{
  "head_dim": 32,
  "init_std_down": 0.00901,
  "lr": 0.00771,
  "decay_shape": "sqrt",
  "train_tokens": 156200000
}
Each number is 128 + 24 x the weight over its row's rms, rounded and kept within 0 to 255. Layers, rows and columns count from 0. The size above them is the row's rms in percent of the matrix's.

# layer 6 MLP down (transposed), 320x128, rms 0.0928, rows 191-208, columns 0-127
size [ 96 104 102 105 100  90 104 100 106  99  86  88 111  98 100  87 106  97]
[[133 112 138 117 132 131 151 117  94 144 112 149 163 144 152 126 142 127 116 129 146 150 158 166 141 101 122  70 128 179 112 102 117  87 119 117 189  99 125 108 121 120  98 148 151 120 114 140 148  99 137 149 124 118 114  89  91 101 140 106 110 112 126 156 185 116  73 100 134 113 145 120  93 148 139 100 144 127 149 141 183 132 106 160 166 114 145 134 160 138 140 129 145  94 151 139  99 113 118 114 153 141 130 130 136 164 128 150 129 156  73 142 140 148  87 139 115  89  90 131 100 136 157 149 104 144 175 143]
 [137 126  74 140  72 123 137  89  92 135 121 164 108 143 125 127 155 100 108  89 140 187 149 131 106 130 103 123 117 117 148 129 114 129 117  81 155 112 132 114 117 143 128  93 130 136 109 121 157 128 128 114 113  85 135 103 129 128 116 139  97 147 132 135 112 150 127 121 134 101 128 109 132 117 179 160 148 118 125 207 138 106 170 107 145 157 120 128 145 166 123 114 127 135 182 111 140 107 122 151 118 108 127 162 139 118 108 144 120 179 159 137 122 191 128 173 104 158 112 110  97 149 150 146  77 135 134 133]
 [119 108 153 150 149 123 108 120 147 131 150 118 160 134 161 129 141 164 127 111 154  94 135 142 154 157 157 125 174 130 140 113 163 166 119 105 108 150  95 165 113 146 125  90 138 150 151 121 165 153 101  84  81 134  71  98 105 160 139 139  95 124 109 135 150 100 137 110  98 109  75 130 124 117 152 125  70 118 135 125 125 137 112 113 148 113 122 129 160 145 109 117 114  90 142 156 108 148 150 116 157 121 117 120 154 122 131 179 132 115 167 115 165 122 178 111 143  83 123 140 133 106 140 146  89  82 110 148]
 [127 152 183 148 150 170 151 115 182 154 118 100 117 165 130 133 120 129 119 112 116 125 151 156 178 142 139 134 167 128 111  99 170 176 151 126 111 135 120  98 126  97 146 148  73 129 166 139 170 146 138 106 126 108 138 108 159 118 161 178 146 155 141 133  98  97 125 156  85 102 107 158 115 129 107 142 123 140 119 128 111 143 128 129 127 145 111 150  97 137 119 100 126 119 148  83  98 137 116 103  96 120 112 110 138  82 143 144 148 127  85  84 132 143 131  92 110 137 121 167 119 128 137 112 117  84  99 162]
 [122 154 162 124 169 136 155  66 125 115 139 154 126 127 117 135 166 110 144 104 162  80 115 191 103 137 149 127 150 165  89 103 103 146 151 102 132 132 138 146 142 120 114 130 152 120 181 142 160 150 138 175 178 128 131 111 108 105 149 126 188 137 138 140 125 115 118 154 131 109 137 110 179 139 119 121 161 135 127 164 128 131 135 138 146 131 113 124 121 100 141 154 174  91 151 131 139 147 136  85 155  93 130 124 109 101 100 116 132 114 170 157  85 146 156 152 125 128 124 144 139  89 126 126 129 171 120 149]
 [112 122 105 104 139 155 163 147 133 151 127 125 141 131 170 131 127 159 144  78 177 122 157 157  90 100 137 125 110 101 108 158 109 165 124 132 162 110  59 155 142 156  93 130 130 136 185  93 150 103 151 139 151 163  90 124 140 115  90 133 149 146 161 102 100 121 129 137 115 169 151 156 111 146 123 112 151  95 124 137 116 117 112 119 118 128 119 137 151 163 105 118 101 144 110 127 107 107 150 125 112 131 151  89  95  98 150 121 120 128 127  95 126 166  95 167 148  91 127  96 148 162  99 144 122 162 155 115]
 [170  79 131 160 184 117 121 112 140 132 103 108 113 152 156 153 161 121  70 117 146 103 152 124 160 121  95 147  91 113 141 130  92 147 117 138 144 101 116 131 119 109 140  99 126 129 182 143 118 113 108 130 149 108  95 138 126  86  99 115  73 125 148 108  95  89  96 106  84 144 115 141 151 128 128 148 164 109 132  97  96 137 107 173 139 117 133  96 128  98 142  83 111 136 136 123 136 150 145 122 163 159 143 173 146 120 114 120 153 116  85 126 107  90 130 117 103 101 150 104 149 142 117 105  97 126 133 111]
 [122 128 127 143 105 102 134 137 148 109 102 110  95 148 101 176 134 120 157 108 103 181  99 139  99 104  70 166 134 118 145 121 162 121 116 143 100 183 101 119 103 161 138  85 138 125  89 120 109 153 130 139 160 140 178 122 128  84 138 120 133 128 147 126  72 114 113 126  91 133 117 100 147 149 138 115 144 150 143 156 121 145 154  66 107  90 152 136 131 126 142 150 126 137 110 119 123 137 146 142 143 158 167 123 117  91 164 118 146 125 133 123  83 144 142 102 124 126 129 150 126 132  98 131  90  78 124 174]
 [ 99  87  90  79 114 119 144 108 153 103 127 168 125 136 126 149 168 143 149  91 125 141 173 105 124 123 147 125 115 129 177 102 111 135 120 108  75 112 137 135 148 117 119  82 109 129 135 155 108 148 129 161 147  53  77 138 151 140 137 118  96 148 109 154 118 119  99 130 110 141 145 129 126 145 115 141 105 120 168 174 151 174 114 129 113 125 132 166 123 117 114 112 146 130  88 139 107 122 111 126  88 137 164 106 130  72 112 136 164 117 136 121 179 144  95 152 126 163 131 132 113 129 141 122 152 106 138 157]
 [117 107 153 154 140 134 119 178 129  89 170 145 130 118  93 142 147  95 173 164 112 118  71 117 177 139 134 121 142 100 109 156 119 155 118 116  99 144 124 149  92 171 107 128 119 100 139 146 113 148 104 110 126 170 142 138 124 131 179 124 148 160 122 156 164 174 156 114 145 159 118 133 112 134  84 136 137 144 128 114  87 109 128 133 115 183 111 138 160 127 120 152 148  82 103 105 150 109 162 144 151 136 132 100 135 131 130 148 148 153 116 151 138 152 155 165 144 155 133 153 127 127  84 157  97 135 141 164]
 [147 101 111 131 130 157 115 115 130 114 169 123  94 130 110 145 131  53  90 125 121 137 127 134 103 131 108 174 127 147 145 130 131 101 140  76 142 133 184 156 118 149 109  99 118 128 109  98 134  93 144 127 130 129 159 190 140 178 180 112  88 125 144 141 128 108  99 131 154 129 156 148 148 135 105 129  91 139  97 101 127 121 137 131 115 171 128 141 142 110 196 133  87 131 120 130 114 118  89 140 159 104 146  98 164 144 101 152 106 131 134 143 160 117 139  87 144 138 140 123 117 108 121  87  97 138 134 140]
 [ 80  81  81 108 106 136 148 118 120 111 103 122 129 160 122 167 116 161  72 151  73 101 129 108 142 121  90 132 146 144 146 125 111  94 104 145 183 148 139 122 139 142 125 138 133  92 106 149 123 145 161 118 124 157 135 109 149 117 129 181 133 136 199 119 107 111 136 113 120 128 140 115 100 143 143 120 141 176 128 101 113 140 133 142 156 120 104 135 133  80 127 104 107 100 118 109 109 140 162 109  97 144  84 137 104 141 127 125  56 145  98 133 125 119 148 147 129 150 144 110 107  98 144 103 129 144 150 104]
 [104 118 174 160 121  57  99 101 142 105 161 156 110 114 111 123 155 121 111 115 113 111 164 142 117  89 126 167 157 112 105 112 137 143  87 139 137  98 128 136 107 144 138 133 102 136 130 119 128 148 115 117 101 142 131  90 100 120 128 162  96  93 139  86 135 117 169 111 119 117 137 141  76 154 102 138 151 107 123 136  76 126 117 118 143 137 108 131 136 190 168 136  97  96 100  64 143 103 113 102 133  93 148 125 120 102 135 153 102 155 129 146 148 134 179 126 118 114 149 151 122 115 112 142 106 110  93 124]
 [139 167 140 115 130 143 114 114 131 129 155 121 140 139 120 128 117  93  82 149 110 132 107 119  95  97 143 137 111 114 102 158 110 116 153 172 158 142 133 110 154 163 140 110 129 156 107 124 115 101 165 171 164 131  95 173 138 150 159 120 131 110 134 144 109 125  75 141 125 150 118  92 102 136 108 145 131 110 132 117 102 153 117  86  99 110 168 104  98 127 140 135 152 124 109 138 147 159 107  71 144 101  77 106 105 144 101  89 122 145 125 131 156 108 109 123 152  90  84 119 145 134  94 124 149 124  62  85]
 [130 130 210 131 121 154 140  99 116  94  99 160 124 124 115 104 139 142 154 117 146  87  94 134 124 124 143 125 101 153 136 141 143 150 104 148 147  94 109 165 100  94  97 139 114 125 108 147 162 110  79 157 146 124  70 155 119 123 112 148 115  80 107 112 137 126 155 109 159 121 151 115 122 126 152 199 113 121 105 127 123 146 142 153 111 146 147  96 160 135 109 118 159 137 109 128 149 153 103 107 161 130 123 150 104 132  96 125 126  99 103 163 122 141 178  99 132 116 132 121 186 106 133 108 110 158 121 145]
 [122  99 135 138 113 122 152  63 132 128 100 143 165  81 125 118 124 180 182 119 127  96 118 163 166 130 119 139 113  87 165 132 138 136 123 139 126 157 153 176  64 177 126 173 119  86 141 139 138 144 122 101 114 129 132 146 111  94 143 140 114 129  78  95 124 131 131 136 111 111 149  80 134  95  84 133 112 110 151 131 140 160 112 158 148 138 117 130 122 121 122 111 106 170 124 170 121 127 156 117 153 173 119 121  84 126  79 146 121 125 139 131 115 132 162 139 113 123 141 162 108 148 130 110 137 115 136 132]
 [ 88 133 113 109  95 151 145 110 129 109 120 130 135 151 118 116 112 159 129 149  98  98 106 138  98 143 158 142 132  75 103 143 100 118 113 107 157 121 106  86 156 122 100 129 189 125 179 140  97 118  86 105 154 152 174 146  97  91 104 145  88 102  98 112 107 132 123 157 125 139  85 142 129 120  97 127 137 136 154  75 150 110  98 147 177 137  98 135 120 128 118 125 142  95 108 133 106 120 159  99 114 127  88  92  94 120 156  97 102 144 134 106 131 111 115 131  95 135 138 162 140 149  90 128 106 139 122 105]
 [ 61 162 119 109 125 118 145 111 144 154 135 125  85 167 124 145 120 108 112 118 123 126  98 144 107 119 154 123 138 104 193 106 128 115 136 124 112 127 158 139 136 138 122 133 193  97 161 112 122 166 113 146 133 148  73 160 133 121  89 125 111 147  99 165 132 128 188 105 131 107 136 135 121 162 127 129 124 139 129 105  85  95 149 116 180 134 100 104 137 118  92 134 156  97 111 101  93 105 162 139 148 114 119 116  92 144 108  84 101 141 114 122 128 147 102  96 132 107 136  94 135 159 136  89 146 147 130 122]]
# layer 6 MLP gate, 320x128, rms 0.164, rows 192-209, columns 0-127
size [111  97 101 106  93 103  99  94 104  86  87 109 100 104  83 107  99  97]
[[146 158 101  99 109 142  74 154 133 119 164 158 112 156 151 133 101 163 134 132 133 107 156 165 128 149 122 125 108  99  64 163 111 107 150 137 122 144 120 117 111 133 130 138 130 117 127 133 106 131 174 120 123 116 128 104 122 153 122 135 114 135 150 154 111 100 154 100 117 124 114 155 114 116 123 145 172 152 137 141 180 164 130 120 112 142 101 204 124 123 171 134 143 106 161 168 108 144 167 157 178 180 149 116 132 103  92 110 156 110 141  93 131  93 105 141  86 121 114 128 152 132 139 104 124 151 107 114]
 [136 120 131 102 130 160 150  85 128 134 117 101  71 101 105 106 168 126 130 142 103 147 144 121 160 111 154  79 118 138  72 139 149 109 163 158 135 109 120 140 156 115 123 128 133 104 145  96 114 139 138 133 157 161 162 140 134 130 138  79 136 116  92 132 168 136 129  89 145 163 128 107 158 172 120  96 135  66 153 133 130 133 145 113 157 101 135 138 115 119 113 179 141 130 169 149 148 145 122  77 118 155 134 167 124 158 100  65 149 147 132 145 139 112 138 111  96 150 143 125 120 158 118 112 135 146 103 124]
 [146 109 120 123 139 111  98  70 104 107 169 112 123 160 133  87  99 144 134 136 103 148 104 168  91  94 138 128 137 104 122 121  81 114 111 104 108 154 136 154 110 140 120 136 133 114 159 108 136 113 118 155 111 167 115 159  96 106 138 110 157 122 130  88 102 119 155  99 140 142 140  98  89 116 173 146 166 132 128  91 177  87 127 125  99 116 103 127 190 126 107 130 138  99  88 166 132 125  98 172 110 139 132 124 119 150 135 137 127 123 149 142 142 128 103 114 130 119 125 137 125 129  86  85 193 141 144 108]
 [150 123 119 117 184 150 127 142 121 139 167 154 108 124 140 173 128 130 127 145  83 101 125 145 109 141 118 110  90 119 167 133 143 171 138 144 124 159 133 101 132 117 171 164 122 125 120 116 131  88  77 135 125 130 132 126 115  98 130  76 122 165 137  93 141  93 134 119 130 137 107 118 108 122 135 133 114 122 136 113 146 121 167 127 108 152 147 147 120  87 130 123 106 192  88 180 128 130 116 124  97 132 108 112 130 187 155 108  98 158 156 100 160 100  86 133 144 112 141  76 120 108 166 127 139 138  92 102]
 [121  92 114 135 118 125 147 133 103 126 144 168  90 159 107 164 128 112  99 114 115  91 120 142 137 124 124 122 148 123 150 168 169 109 129 103 132 105 136 143 137 145 145 115 144 111 133 144 142 116 137 139  92  76 107 118 129 123  96 119 127 131 148  78 128 152 151  92 138 152 108 134 106 151 169 164 112  92 161 156 151 119 128 137  85 107 161  96 105 149 107 125 115  87  91 102 107 142 105 108 133 146 156 139 137 179 175 155  81 131 122 124  95 127 138 141 157 139 174 110 139 131 138 110  56  79 123 109]
 [145 109 125 130  80 136 141 139 144 124 141 142 124 110 135 138 156  98  84 137 150 152 138  92  86 117 110 179 132  94 136 114 113  82 108 117 166 110 113 126 140 153 150 115 196 137 145  76 103 145 149 148 114 143  95 111  99 139 163 139 133  77 163 112 157 128 106 132 123 123 133 145 123  93 122 133  76 120  93 107 133 148 117 110 148 148 155 109 149 169 146  86 101  98 120 141 130  96 119 135 166 114 127 176 164 135  98 130  99 143 125 117  96 104 108 117 101 140  81 135 101 132 111 155 104 117 139 149]
 [163  95 125 127 129 131  67 128 166 141 116 127  96 153  90 108 134 116 123 130 146  83 139  91 129 123  94 146 164  96 115  95 136  84 118 128 158 130 138 134 122 111 144 114 150 176 138 125 109 108 139  94 111 128 137 115  89 112 159 136 119 122 130 118  79 126  88 128  99 101  85 121 132 123 134 128 106 131 128 165 113 115 126 115  90 125 115 134 136 102 111  97 132  86  88 169 122 143 124 127 153 162 120 122 128  86 109 103 147 156 124  91 122 149 145  41 152 142  95 166 159 136 113 108 100 115 141 149]
 [129 154 158 111 104 117 117 115 130 114 169 136 133 140 112 137 112 131 131 125 114  93 120 150  89 146 136 129 125 124 154 137 130 147  98 133 128 144 124 134 139 161 148 183 163 147 111  79 120 137 116 114 155 168 179 178 121 157 103 125 165  90 143 113 161 137 110 117 155 137 123 119 117 145 122  97 134  89 107 103 135 134 157 172 158 125 128 138 115 134 150 205 115 104 102 143 153 137 125 125 133 148 133 123  83 131  75 146  82 147 149 126 130  75 130 157  93 163 132 119 154 130 147 167 156 153 139  86]
 [161  81 159 153 131 143  85 110 107 141 144 100 147 100 160  74 123 103 156 114 130 117 133 127 110 130 156 120 105 142 131 112 130 109 106 136 151 121 126 130  93 122 103  77 147 113 115 139 130 103 107 141 101 110 138 114 135  85 104 143 121 124 146 152  94  83 117  83 165 118 164 152 107 127 176  86 130 109  94 142 137 143 147 122 124 150 143 160 152 118 165 142  83 151 151 122 131  80 105 132 109 156 172 167 138 119 110 106 134 134  98 111 106 110 110 117 146 103 123 173 134 129 152 106 114 166 181 148]
 [126 146 131 115  98 125 147  97 158 151 123 123  96 157 115 129  91  74 162 111 185 161 160 166 150 188 100 146 131 129 126 121 145 111 138 159 149 139 154 148 141 111 152 145 133 154 129 128 134 144 123 104 103 134 132 197  90 154 119 102 126 140 154 133  95 130 121 150 160 140 137 115 136 120 140 123 130 100 138 113  95  69 183 141  97 160 131 119 157 121 160 154 154 104 142 137 184 120 138 149 146 115 131 130 108 135 143 114 133 119 145 111 136 152 135 101 136  79 107 121 133 145 159 148 143 149  89 175]
 [141 102 104 103 130 104 103 115 132 145 149 117 186 119 138  86 131 163 108 125 143 132  95 102 152 164 126 111 163 152  83 155 129 110 170 124 132 148 101 135 144 148 118 176 107 119 143 162 146 155 134 181 127 106 154 124 126 103  93 119 104 124 131  98 110 147 119 131 138  91 146 131 112 142 169 136  86  97 118 142 102 152 128 136 124 102 151 142 141 109  39 122 137  89 153 130 140 167 106 117 125  81 138 113 164 118 137 143 103 124 147 150 126 157 144 132 133 143 109  90  80 158 133 118 127 159 116 110]
 [177 136  91 110 113 150 132 106 145 114 127 155 116 172  97 143 149 167 107 125 144 106 106 120 161 136 110 153 112 126 112 139 116 120 134 109 117 102 131 167 114 117 134 162 125  79 128  91 135 126 145 133 132 162 160 139 137 149 111  73  91 134 100  97 146 132 126 142 129 197 123 141 122  99 110 132 170 152 133 125 111 155 171 135 139  79 136 166 155 108 115 106 110 143  84 149 121 126 135 116  73 131 109 112 112 133 125 159 116 136  62 109 141 147 148  93 139 110 151 169 101 155 158 122 126 106 158 144]
 [137 143 133  83 112 129 103 114 129 149 146 130 124 120 101 152 119 134 140 115 157 128 124 141 113  94 135 134 137 156 141  92 117 165  67 151  85 122 112 125 131 137  86 112  89  98 177 133 110  97 135 119 149 167 123 142 158 169 131 129 122 154 140 111 106 128 128 127 101 132 145 120  86 152  96 151 104 124 114  84 137  80 132 135 105 116 115  99 123 105 151 125  85 126 121 109  88 137  67 137 122 146 126 106 113 184  64 152 145 150 146 123 129 104 109 146 117 170 118 151 132 149 121 151 170 138  89  92]
 [119 117 113 105 135 125 129 126 103 130 139 139 144 105 147 144 147  74 108 170 132 154 138 140 140 136 146 134  91  99 132 136 113 105 130 138  79 160 152 142 117 132 176 138 179 100 116 140 102 121 152 144 164 112 136 109 142 164  90  81 140 156 124 124 107 121  94 125 125 154 133 135  97  72 105 136 140 127 141 103 140 131  86 108 166 161 137 154  98 135 142 156 105 128 126 153 114 107 177 187 133 107 139 122 151 180 113 119 104 119 181  69 123 135 128 112 162 117 102 125 133 115 170 106 111 123 101 140]
 [121 153 119 140 152 194  94 138 134 177 159 131 128 119 146 133 146 148 122 127 134 144 161 108 103 161 131 160 147 128 101 147 152 191 130 112 148 149  62 116 133 137  98  98 182 121  89 146 120 134  90 111 107 153 121  93  91 145 127 127 172 119 140 120 111  76 130 119 135 110 151 167 110  99 125 107 120  92 151 108 108 107 151 175 102 143 103 121 124 161 143 139 117 147 124 116 124 170 145 156 153 163 122  96 130 144 126 114 130 133 129 122 113 113  86 166 167 132 107  89 105 133 122 139 119 132 127 117]
 [136 138 177 146 109 120  99 120 135 144 150 117 154 161 120 111 145 122 138  66 166  91 102 100  99 105 151 116  87 118 166 142  89 126  70 156 147  53 146  82 123 153 135 130 127 151 122 127  95 132 118 136 159 150  97 115 142 129 123 107 120 106 117 118 150 123 138 102 116 121 155 128 117 143 114 132 128 119  94 124 133 115 147 113 126 127 146 113 134 181 130  83 146 129 146 177 144 128 131 124 142 175 130 139 145 175 100 146 165 152 139 108 135 174 147 141  92 152 161  97 119 112 155 138 119 139  88 129]
 [135 120 140 149 138 159 119 101 149  88 129 177 154 175 152 108 123 127  90 134 119 171 118 126 140 136 142 132 135 127 130  84  90 100  58 146  63 115 139 140 152 134 126 103 125 122 126 109 159 123 140 135 152 186 124 110 104 152 148 161 106 106 119 150 168 137 129 146 173 137 136 159 117 139 121 131 182 107 120 144  92 146 103 137  94 118 164 124 131 114  99 131 148 192 142 143 119 117 135 133 125 103 144 134 131 130 152 162 111 120 151 138 118 140 160 149 108 125  99 144 127 103 138 125 141 115 170 188]
 [114 137 159 135 127 143 151 106 185 151 134 104 147 109  85 153 138 113  69 113 112 111 159 110 134 177 110 154 151 164 160 103  96 116 112  97 145  91 163  97 154 115 113 134 153 102  94 138 153 118 133 124 133 133  89 126 112 126 118 103 111 142 119 146 105 134 176 111 133 133 141 148 108 121 112 127 108 106 106 112 121  40 148 138 115  94  99 128 142 160 158  91 127 118 125 110 122 123 128 104 130 136  83 117 115  96 146 124 157 118 138 146 172 128 111 133 137 182 128 113 124 110 163 101 144 143 108  89]]
# layer 6 MLP up, 320x128, rms 0.156, rows 192-209, columns 0-127
size [102  95 101  99 101 103  98  99 105  82  89 109 100 103  92 103  94 100]
[[103 140 147 130 170  74 108 121  92 108 147 111  97 111 156 147 134 125 101 105 137 132  89 137 142  90 136  94 132 147 103 104 100  91 165 135 103 126 164 127 117 143 173 127  95 169 145 137 156 146 118 164 161 144 150  96 118  84 151 118 131 122 146  80 136 113 118 154 155 109 130 109 130 154 153 178 161 109 173 142 114 115 146 124 104 127 120 104 128 153  97 125 170 122  97 109  99 123 132 148  99 129 116 146 157 105 104 129 134 108 150 186  92 118 184 110 129 117 155 126 114 137 142 139 154 124 114 158]
 [136 124 118 146  80 167 121  97 127 139 112  81 136  97 120 146 148 132  94 172  76 128 133 153 157 114 119 142 121 130 115 143 118 122 175 137 112  95 104 149 113  91 129 135 139 113  99 128 147 119 149 124 111 165 157 133 129 144 117 118 147 184 137  94 104 141  96 103 153 175 144 146 110 194 146 118 139 127 165  98 165 151 141  97 137 157 138 138 154 106 125 146 137 140 138 143 114 158 128  92 130 157 131 129 159 120 123  79 135 135 116 170 153 121 116 127 136  84 172 102 110 166 135 101 104 129  85 105]
 [140 146 140  99 152 151  95 122 141 126 158 176 102 163 153 173 128 114 178 143 115 182 117 163 112 151 110 125 157 130  98 156  78 158 105 136 154 140 113 110 136 120 109  99 142 155 138 146 140 128 133 112 107 170  91 158 156 130 138 144 122 119 124 134  99 131 120 150 113 112 101 167  99 111 122 121 135 143 151 126 140 104 152 142 114 151 122 109 159 153 124 127 176  99 102 139  88 111 119  80  72 110 146 136 108 147 141 155 154 150  91 167 142 141  96  81 133 104 114 108 119 135 137 116 175 145 146 100]
 [148 138 137 169 115 140 170  97 110 138 162 106 153 123 154 135 143 125 146 111 119 114  89 120 184 125 113 137 184 132 122 116 140 115 146 141 113  99 128 117 131  93  96 107 160 153 125 139 126 143 112 114 143 106 131  84  98 175 151 169 100 126 135 148 135 163 132  97 138 143 124 145  99 117 141 180 107 118 164 148 150  96  97 170 103 167 101 166 114 178 161 144 114 158  97 115 122 119  94 115 118 147 154 121 147 142 120 147  93 147 136 130 138 139 140 110 152  77  68 131  97 103 138 150 114 132 111 136]
 [115 129 120 132  99 119 139 120 146 153 139 108 103 161 126 136  97 115 133 140 111 131  88  85 144 115 146 104 124 132 125 116 124 142 161  97  95 150 102 148 111 132 136  74 162 107 145 168 104 154 107 151 163 118 178 150 109 136 120 157 123 103 137 130 113  83  96  87 103  80 158 144 103 160 149 141 123 157 169 102 151 119 121 114 183 156 162  93 118 137 134 126 144 170 155 158 110 128  99 134 144 150  96 122 163  86 122 114 106  99 105 119 129 124 118 127 132 135 159 108  78 129 142 166 126 138 114 179]
 [ 96 140 111  96 142 142 108 107  88 109 117 150 103 145  80 150 108 125 121 131 176  95 108 172 164 116 122 120 101 154 145  75 141  99 131 119  90 145 152  90 126 119 121 114  84 162 134 160 106  98  94 131 155 133 119 183 103  88 121 128  93 134 158 136 144 121 107 167 147 106 104 101  97 173 148 137  89 124 146  83 132 125  96 101 134 111  84 129 144 144 145 100 161 133 166 130 154 143  99 115 141 133 142 133 136  97 139 125 111 114 116 111 106 153 153 116 146 127 116 153 137 138 141 118 124 142 147  74]
 [125 129  95 127 146 104 135 120 153 108  98 185 107 104 135 135 123 147 131 107  98 142 133 171  89 109 155 174 139 120  96 143 102 133 162  79 116 129 143 106 125 127  93 124 122 142 126 127  73 150 119 116 138 106 154 126  89  93 160  70 102 153  95 138 139 160 130 126 143 128 138 133 129 112  88 122 141 117 135 160 101 153 154 186 154 117 142 163 124 131 136 127 131 178 149 101  71 154 114 168 139  75 107  98 143 127 148 119 113 121 132 102 126 133 134 120 101 119 125 112 105 128 125 119 149 129  65 129]
 [131 157 104  84 142 132  83 146 168  79 127 147 144  82 132 129 131 147 137 143 103 133 140 131 107 140 158  95 199 119 168 125  86 148  89 138 151 139 148 134 152 152  93 125 149 165 129  97 111 115 168 110 150 140 148 147 148 140 104 133 120 103 146 141 116  96 144  93  96 141 163 135 138 118 123  89 137  74  97 113  90 149 150 126 167 149 149 130 121 126 148 120 118 130 134 155 111 109 110 118 145 139 149 131  93  94 110 147 137 156 145 186 101 104 112 143 107 109 144 181 122 105 136 111 155 116 143 124]
 [150 140 154 124 116 126  90 157 141 158 124 136 136 102 130 157  93 102 152 114 180 127 108 153 119 145  87 136 126 114 144 109 144 136 119 134 175  93 168  89 138 145  81 148 129 136 120  70 145 158 100 161 116  73 159 167 139 144 118 117 133 118 145 113 113  94 163 147  97  81 153 132 165 164 147 107 148 126 119 150 134 148 143 142 138 117 158 108 158 128 148 131  94 116 151 113 134 123 113 101 160 112 103 120 124 134  90  94 154 154 114 160 119 142  93 126 111 159 136 128 159 135 111 142 120 175 119  76]
 [119  86 106 168 139 109 107 125 165  52 156 136 135 104 133 102 111 120 105 112 100 113 121  95 118  64 140  96 126 162 109 149  91 114 168 119 139 129 143 113 133 110 129 104  71 110  82 102 119  95 151 134 145 117 108 115 149 159 126 149 112 107 128  86 123 130 118 108 103 142 131 124 135 142 169 124 136 125  77  95 148 147 121 113 117 114 136 150 139 135 125 147  86 151 104 107 149 125  88  99 140 135 142  82 152 107  71 136 179 126 110 140 133 114 149  97 137 166 122 132 117 123 126 160 115 113 131 108]
 [139 142 154 101 132 112 106 124  93  93 124 116  95 133  75 126 110 111 146  83 105 131 128 139  86  98 161 139 114  92 136 113 160 169 138 137  95 111 135 134 121 132 175 119  83 109 121 123 121 114 142 107 136 119 107  99 132 149 109 100 145  92  57  90  90 134 139  99 151 131 142 114 127 121 103 158 141 116 115 122 115 110 103 133  75 132 105 111 165 137 141  96 139 121 107 107 102 122 112  69 175  82 104 111  96 127 104 136 113 103 144 117 135 106 122  98 121 144  79 111 153 123 109 145 145 170 138 126]
 [134 147 144  97 140 132 111 147 142 121 130  95 142 131 134 158 139 138 142 100 121 168 159 117  99  96 111 121 135 112 166 136 134 148 124 116 116 163 119 135 127 176 103 160 136 173 155 109 140 138 114 199 127 147 118 135 113 135 122 175 142 118 153  89 158 128 112  77  84 118 129 163 102 115 143 146 124 143 127 166 136  96 106 160 118 116 126 130 162 151 102 118 142 148 186 144  74 126 122 108 188 170 126 159  95 125 152 147 134 161 137 115 102 163 116 145 112 143  91 114 147 144 152 137  96 142  96 119]
 [117 114 131 165 162  85 163  91 133 120 104 138 103  90 105  81 142 124 143 146 126 121 128 104  99 128 134 136  72 111 133 170 148  79 115 150 168 137 156 159 143 146 133 131 108 142 143  65 153 162 146 173 119 119 116 123  98 110 114 142 161 132 130 132 116 130 106  94 129 165 128  99 122 121  87 161 156 123 138 140 143 142 200 123 151 118  78 107 155 124 134 127 111 105 134 167 115 117 114 132 130 118 100 123 100 100 122  87 114 133 152 106  85 146 144 108 128 145 118 114 121 108 120 120  68 132 128 124]
 [142 101 139 132 128  72  91 134 174 114 165 104 156 108 107 136 128 117 108 172 130 113 151 114 178 149 172 126 122 128 143 132 124 139 137  99 112 134 118 114 144  88 143 142 152 120  98  87 155 133 116 132 112 106 160 123 127 154 121 124 117 168 108 129 105 151 150 141 122  95 112 113 113 133  80 119 119 173 136 160 136 119 128 106 153 139 118 138  79 144 116 125 110 171 124 123 128 106 100 121  76 140 104 167 145 114 169 137 117 105 158 139 104 113 135 181  92 140  66 142 123 120  99  71 148 149 117 159]
 [128 139 145 112 147 117 118 157 118 163 181  74 138  95 107  69 119 100  89 106 108 154 147 112 140 148 174 128 180 157 158 115 116 124 116 173 129 122 105 147 132 119 155 150 140 145  90 129 111 106 117 110 119 136 116 115 151 100  93 143 154 106 166 134 136 120  97 127  87 115 138 162 128 152 132 111 156 100 146 145 138 121 159 116  77  82 146 125 124 136 164 150 143 103 142 120 142 152  98 121 118 123 113 104 150 133 171  86 147 171 113 154 131 144 108 115 163 107 111  92 122 112 116 124  83 160 116 127]
 [134 170 168 139 166 126 127 115 158 169  69 105 158 136 116 121  94 108 132  93 154  86 128 147 154 144 138 115  91 139 165 143 139 157 128 182 149 118 110 169 117 168  95 118 178 155 128 130 104 135 126 121 111 150 144 121 115 131 146 134 135 121 118 122 108 107 125 147 190 106 125 162 136 129 162 113 109 163 121 138 121 147 138 155 138 116 104 100 121 178 111 120 143 107 106 132 117 146 148 150 151 141 141 121 110 128  68 168 127 144 121 115 122 121 171 155  86 136 140 131 111 163 127 152 180 139  96 110]
 [138 101 125 135 130 157  79  77 138 117  93 122 138 144 144 155 116 106 118 114 140 130 131 153 110  99 129 142 130 124 119 139 127 128 152 134  91  98 116 124 150 146 158 154  86 146 100 134 141 111  61 147 145 139 134 109 102 124 107 127 141 140  94  81 123 113 127 116 101  90  77 111  81 126  84 120 188 135 135 123 134 149  96 117 147 127 144 117 139 129 148 157 139 134 118 165 107 139  64 133 133  85 130 118 143 118 119 146  99 108 157 110 134 138 130 186 179 122  88 164 150  95  99 130 131 142 140  94]
 [ 97  90 132 128 144 155 115 174  67 146 139 162 145 158 109 121 178  90 141 161 128 127 152 117 157 171 139 120  86 116  87 155 122 163 161 117 134 102 124 140 133 123 154 128 133 170 114 131 123 106  96 134 127 115  97 111  95 127  97  98 108 109 131 131 143  98 157 108 148 113 135 138 103 140 133 148 138 117 142 104 139 117 111 114 136 184 144 169 122 129 138 138  91 145 133 100  97 129 104  93 102 137 131 169 139 120 180 124 113 182 119  83 150 131 133 148  83  94 117 110 134 148 161 128  98 105 113 110]]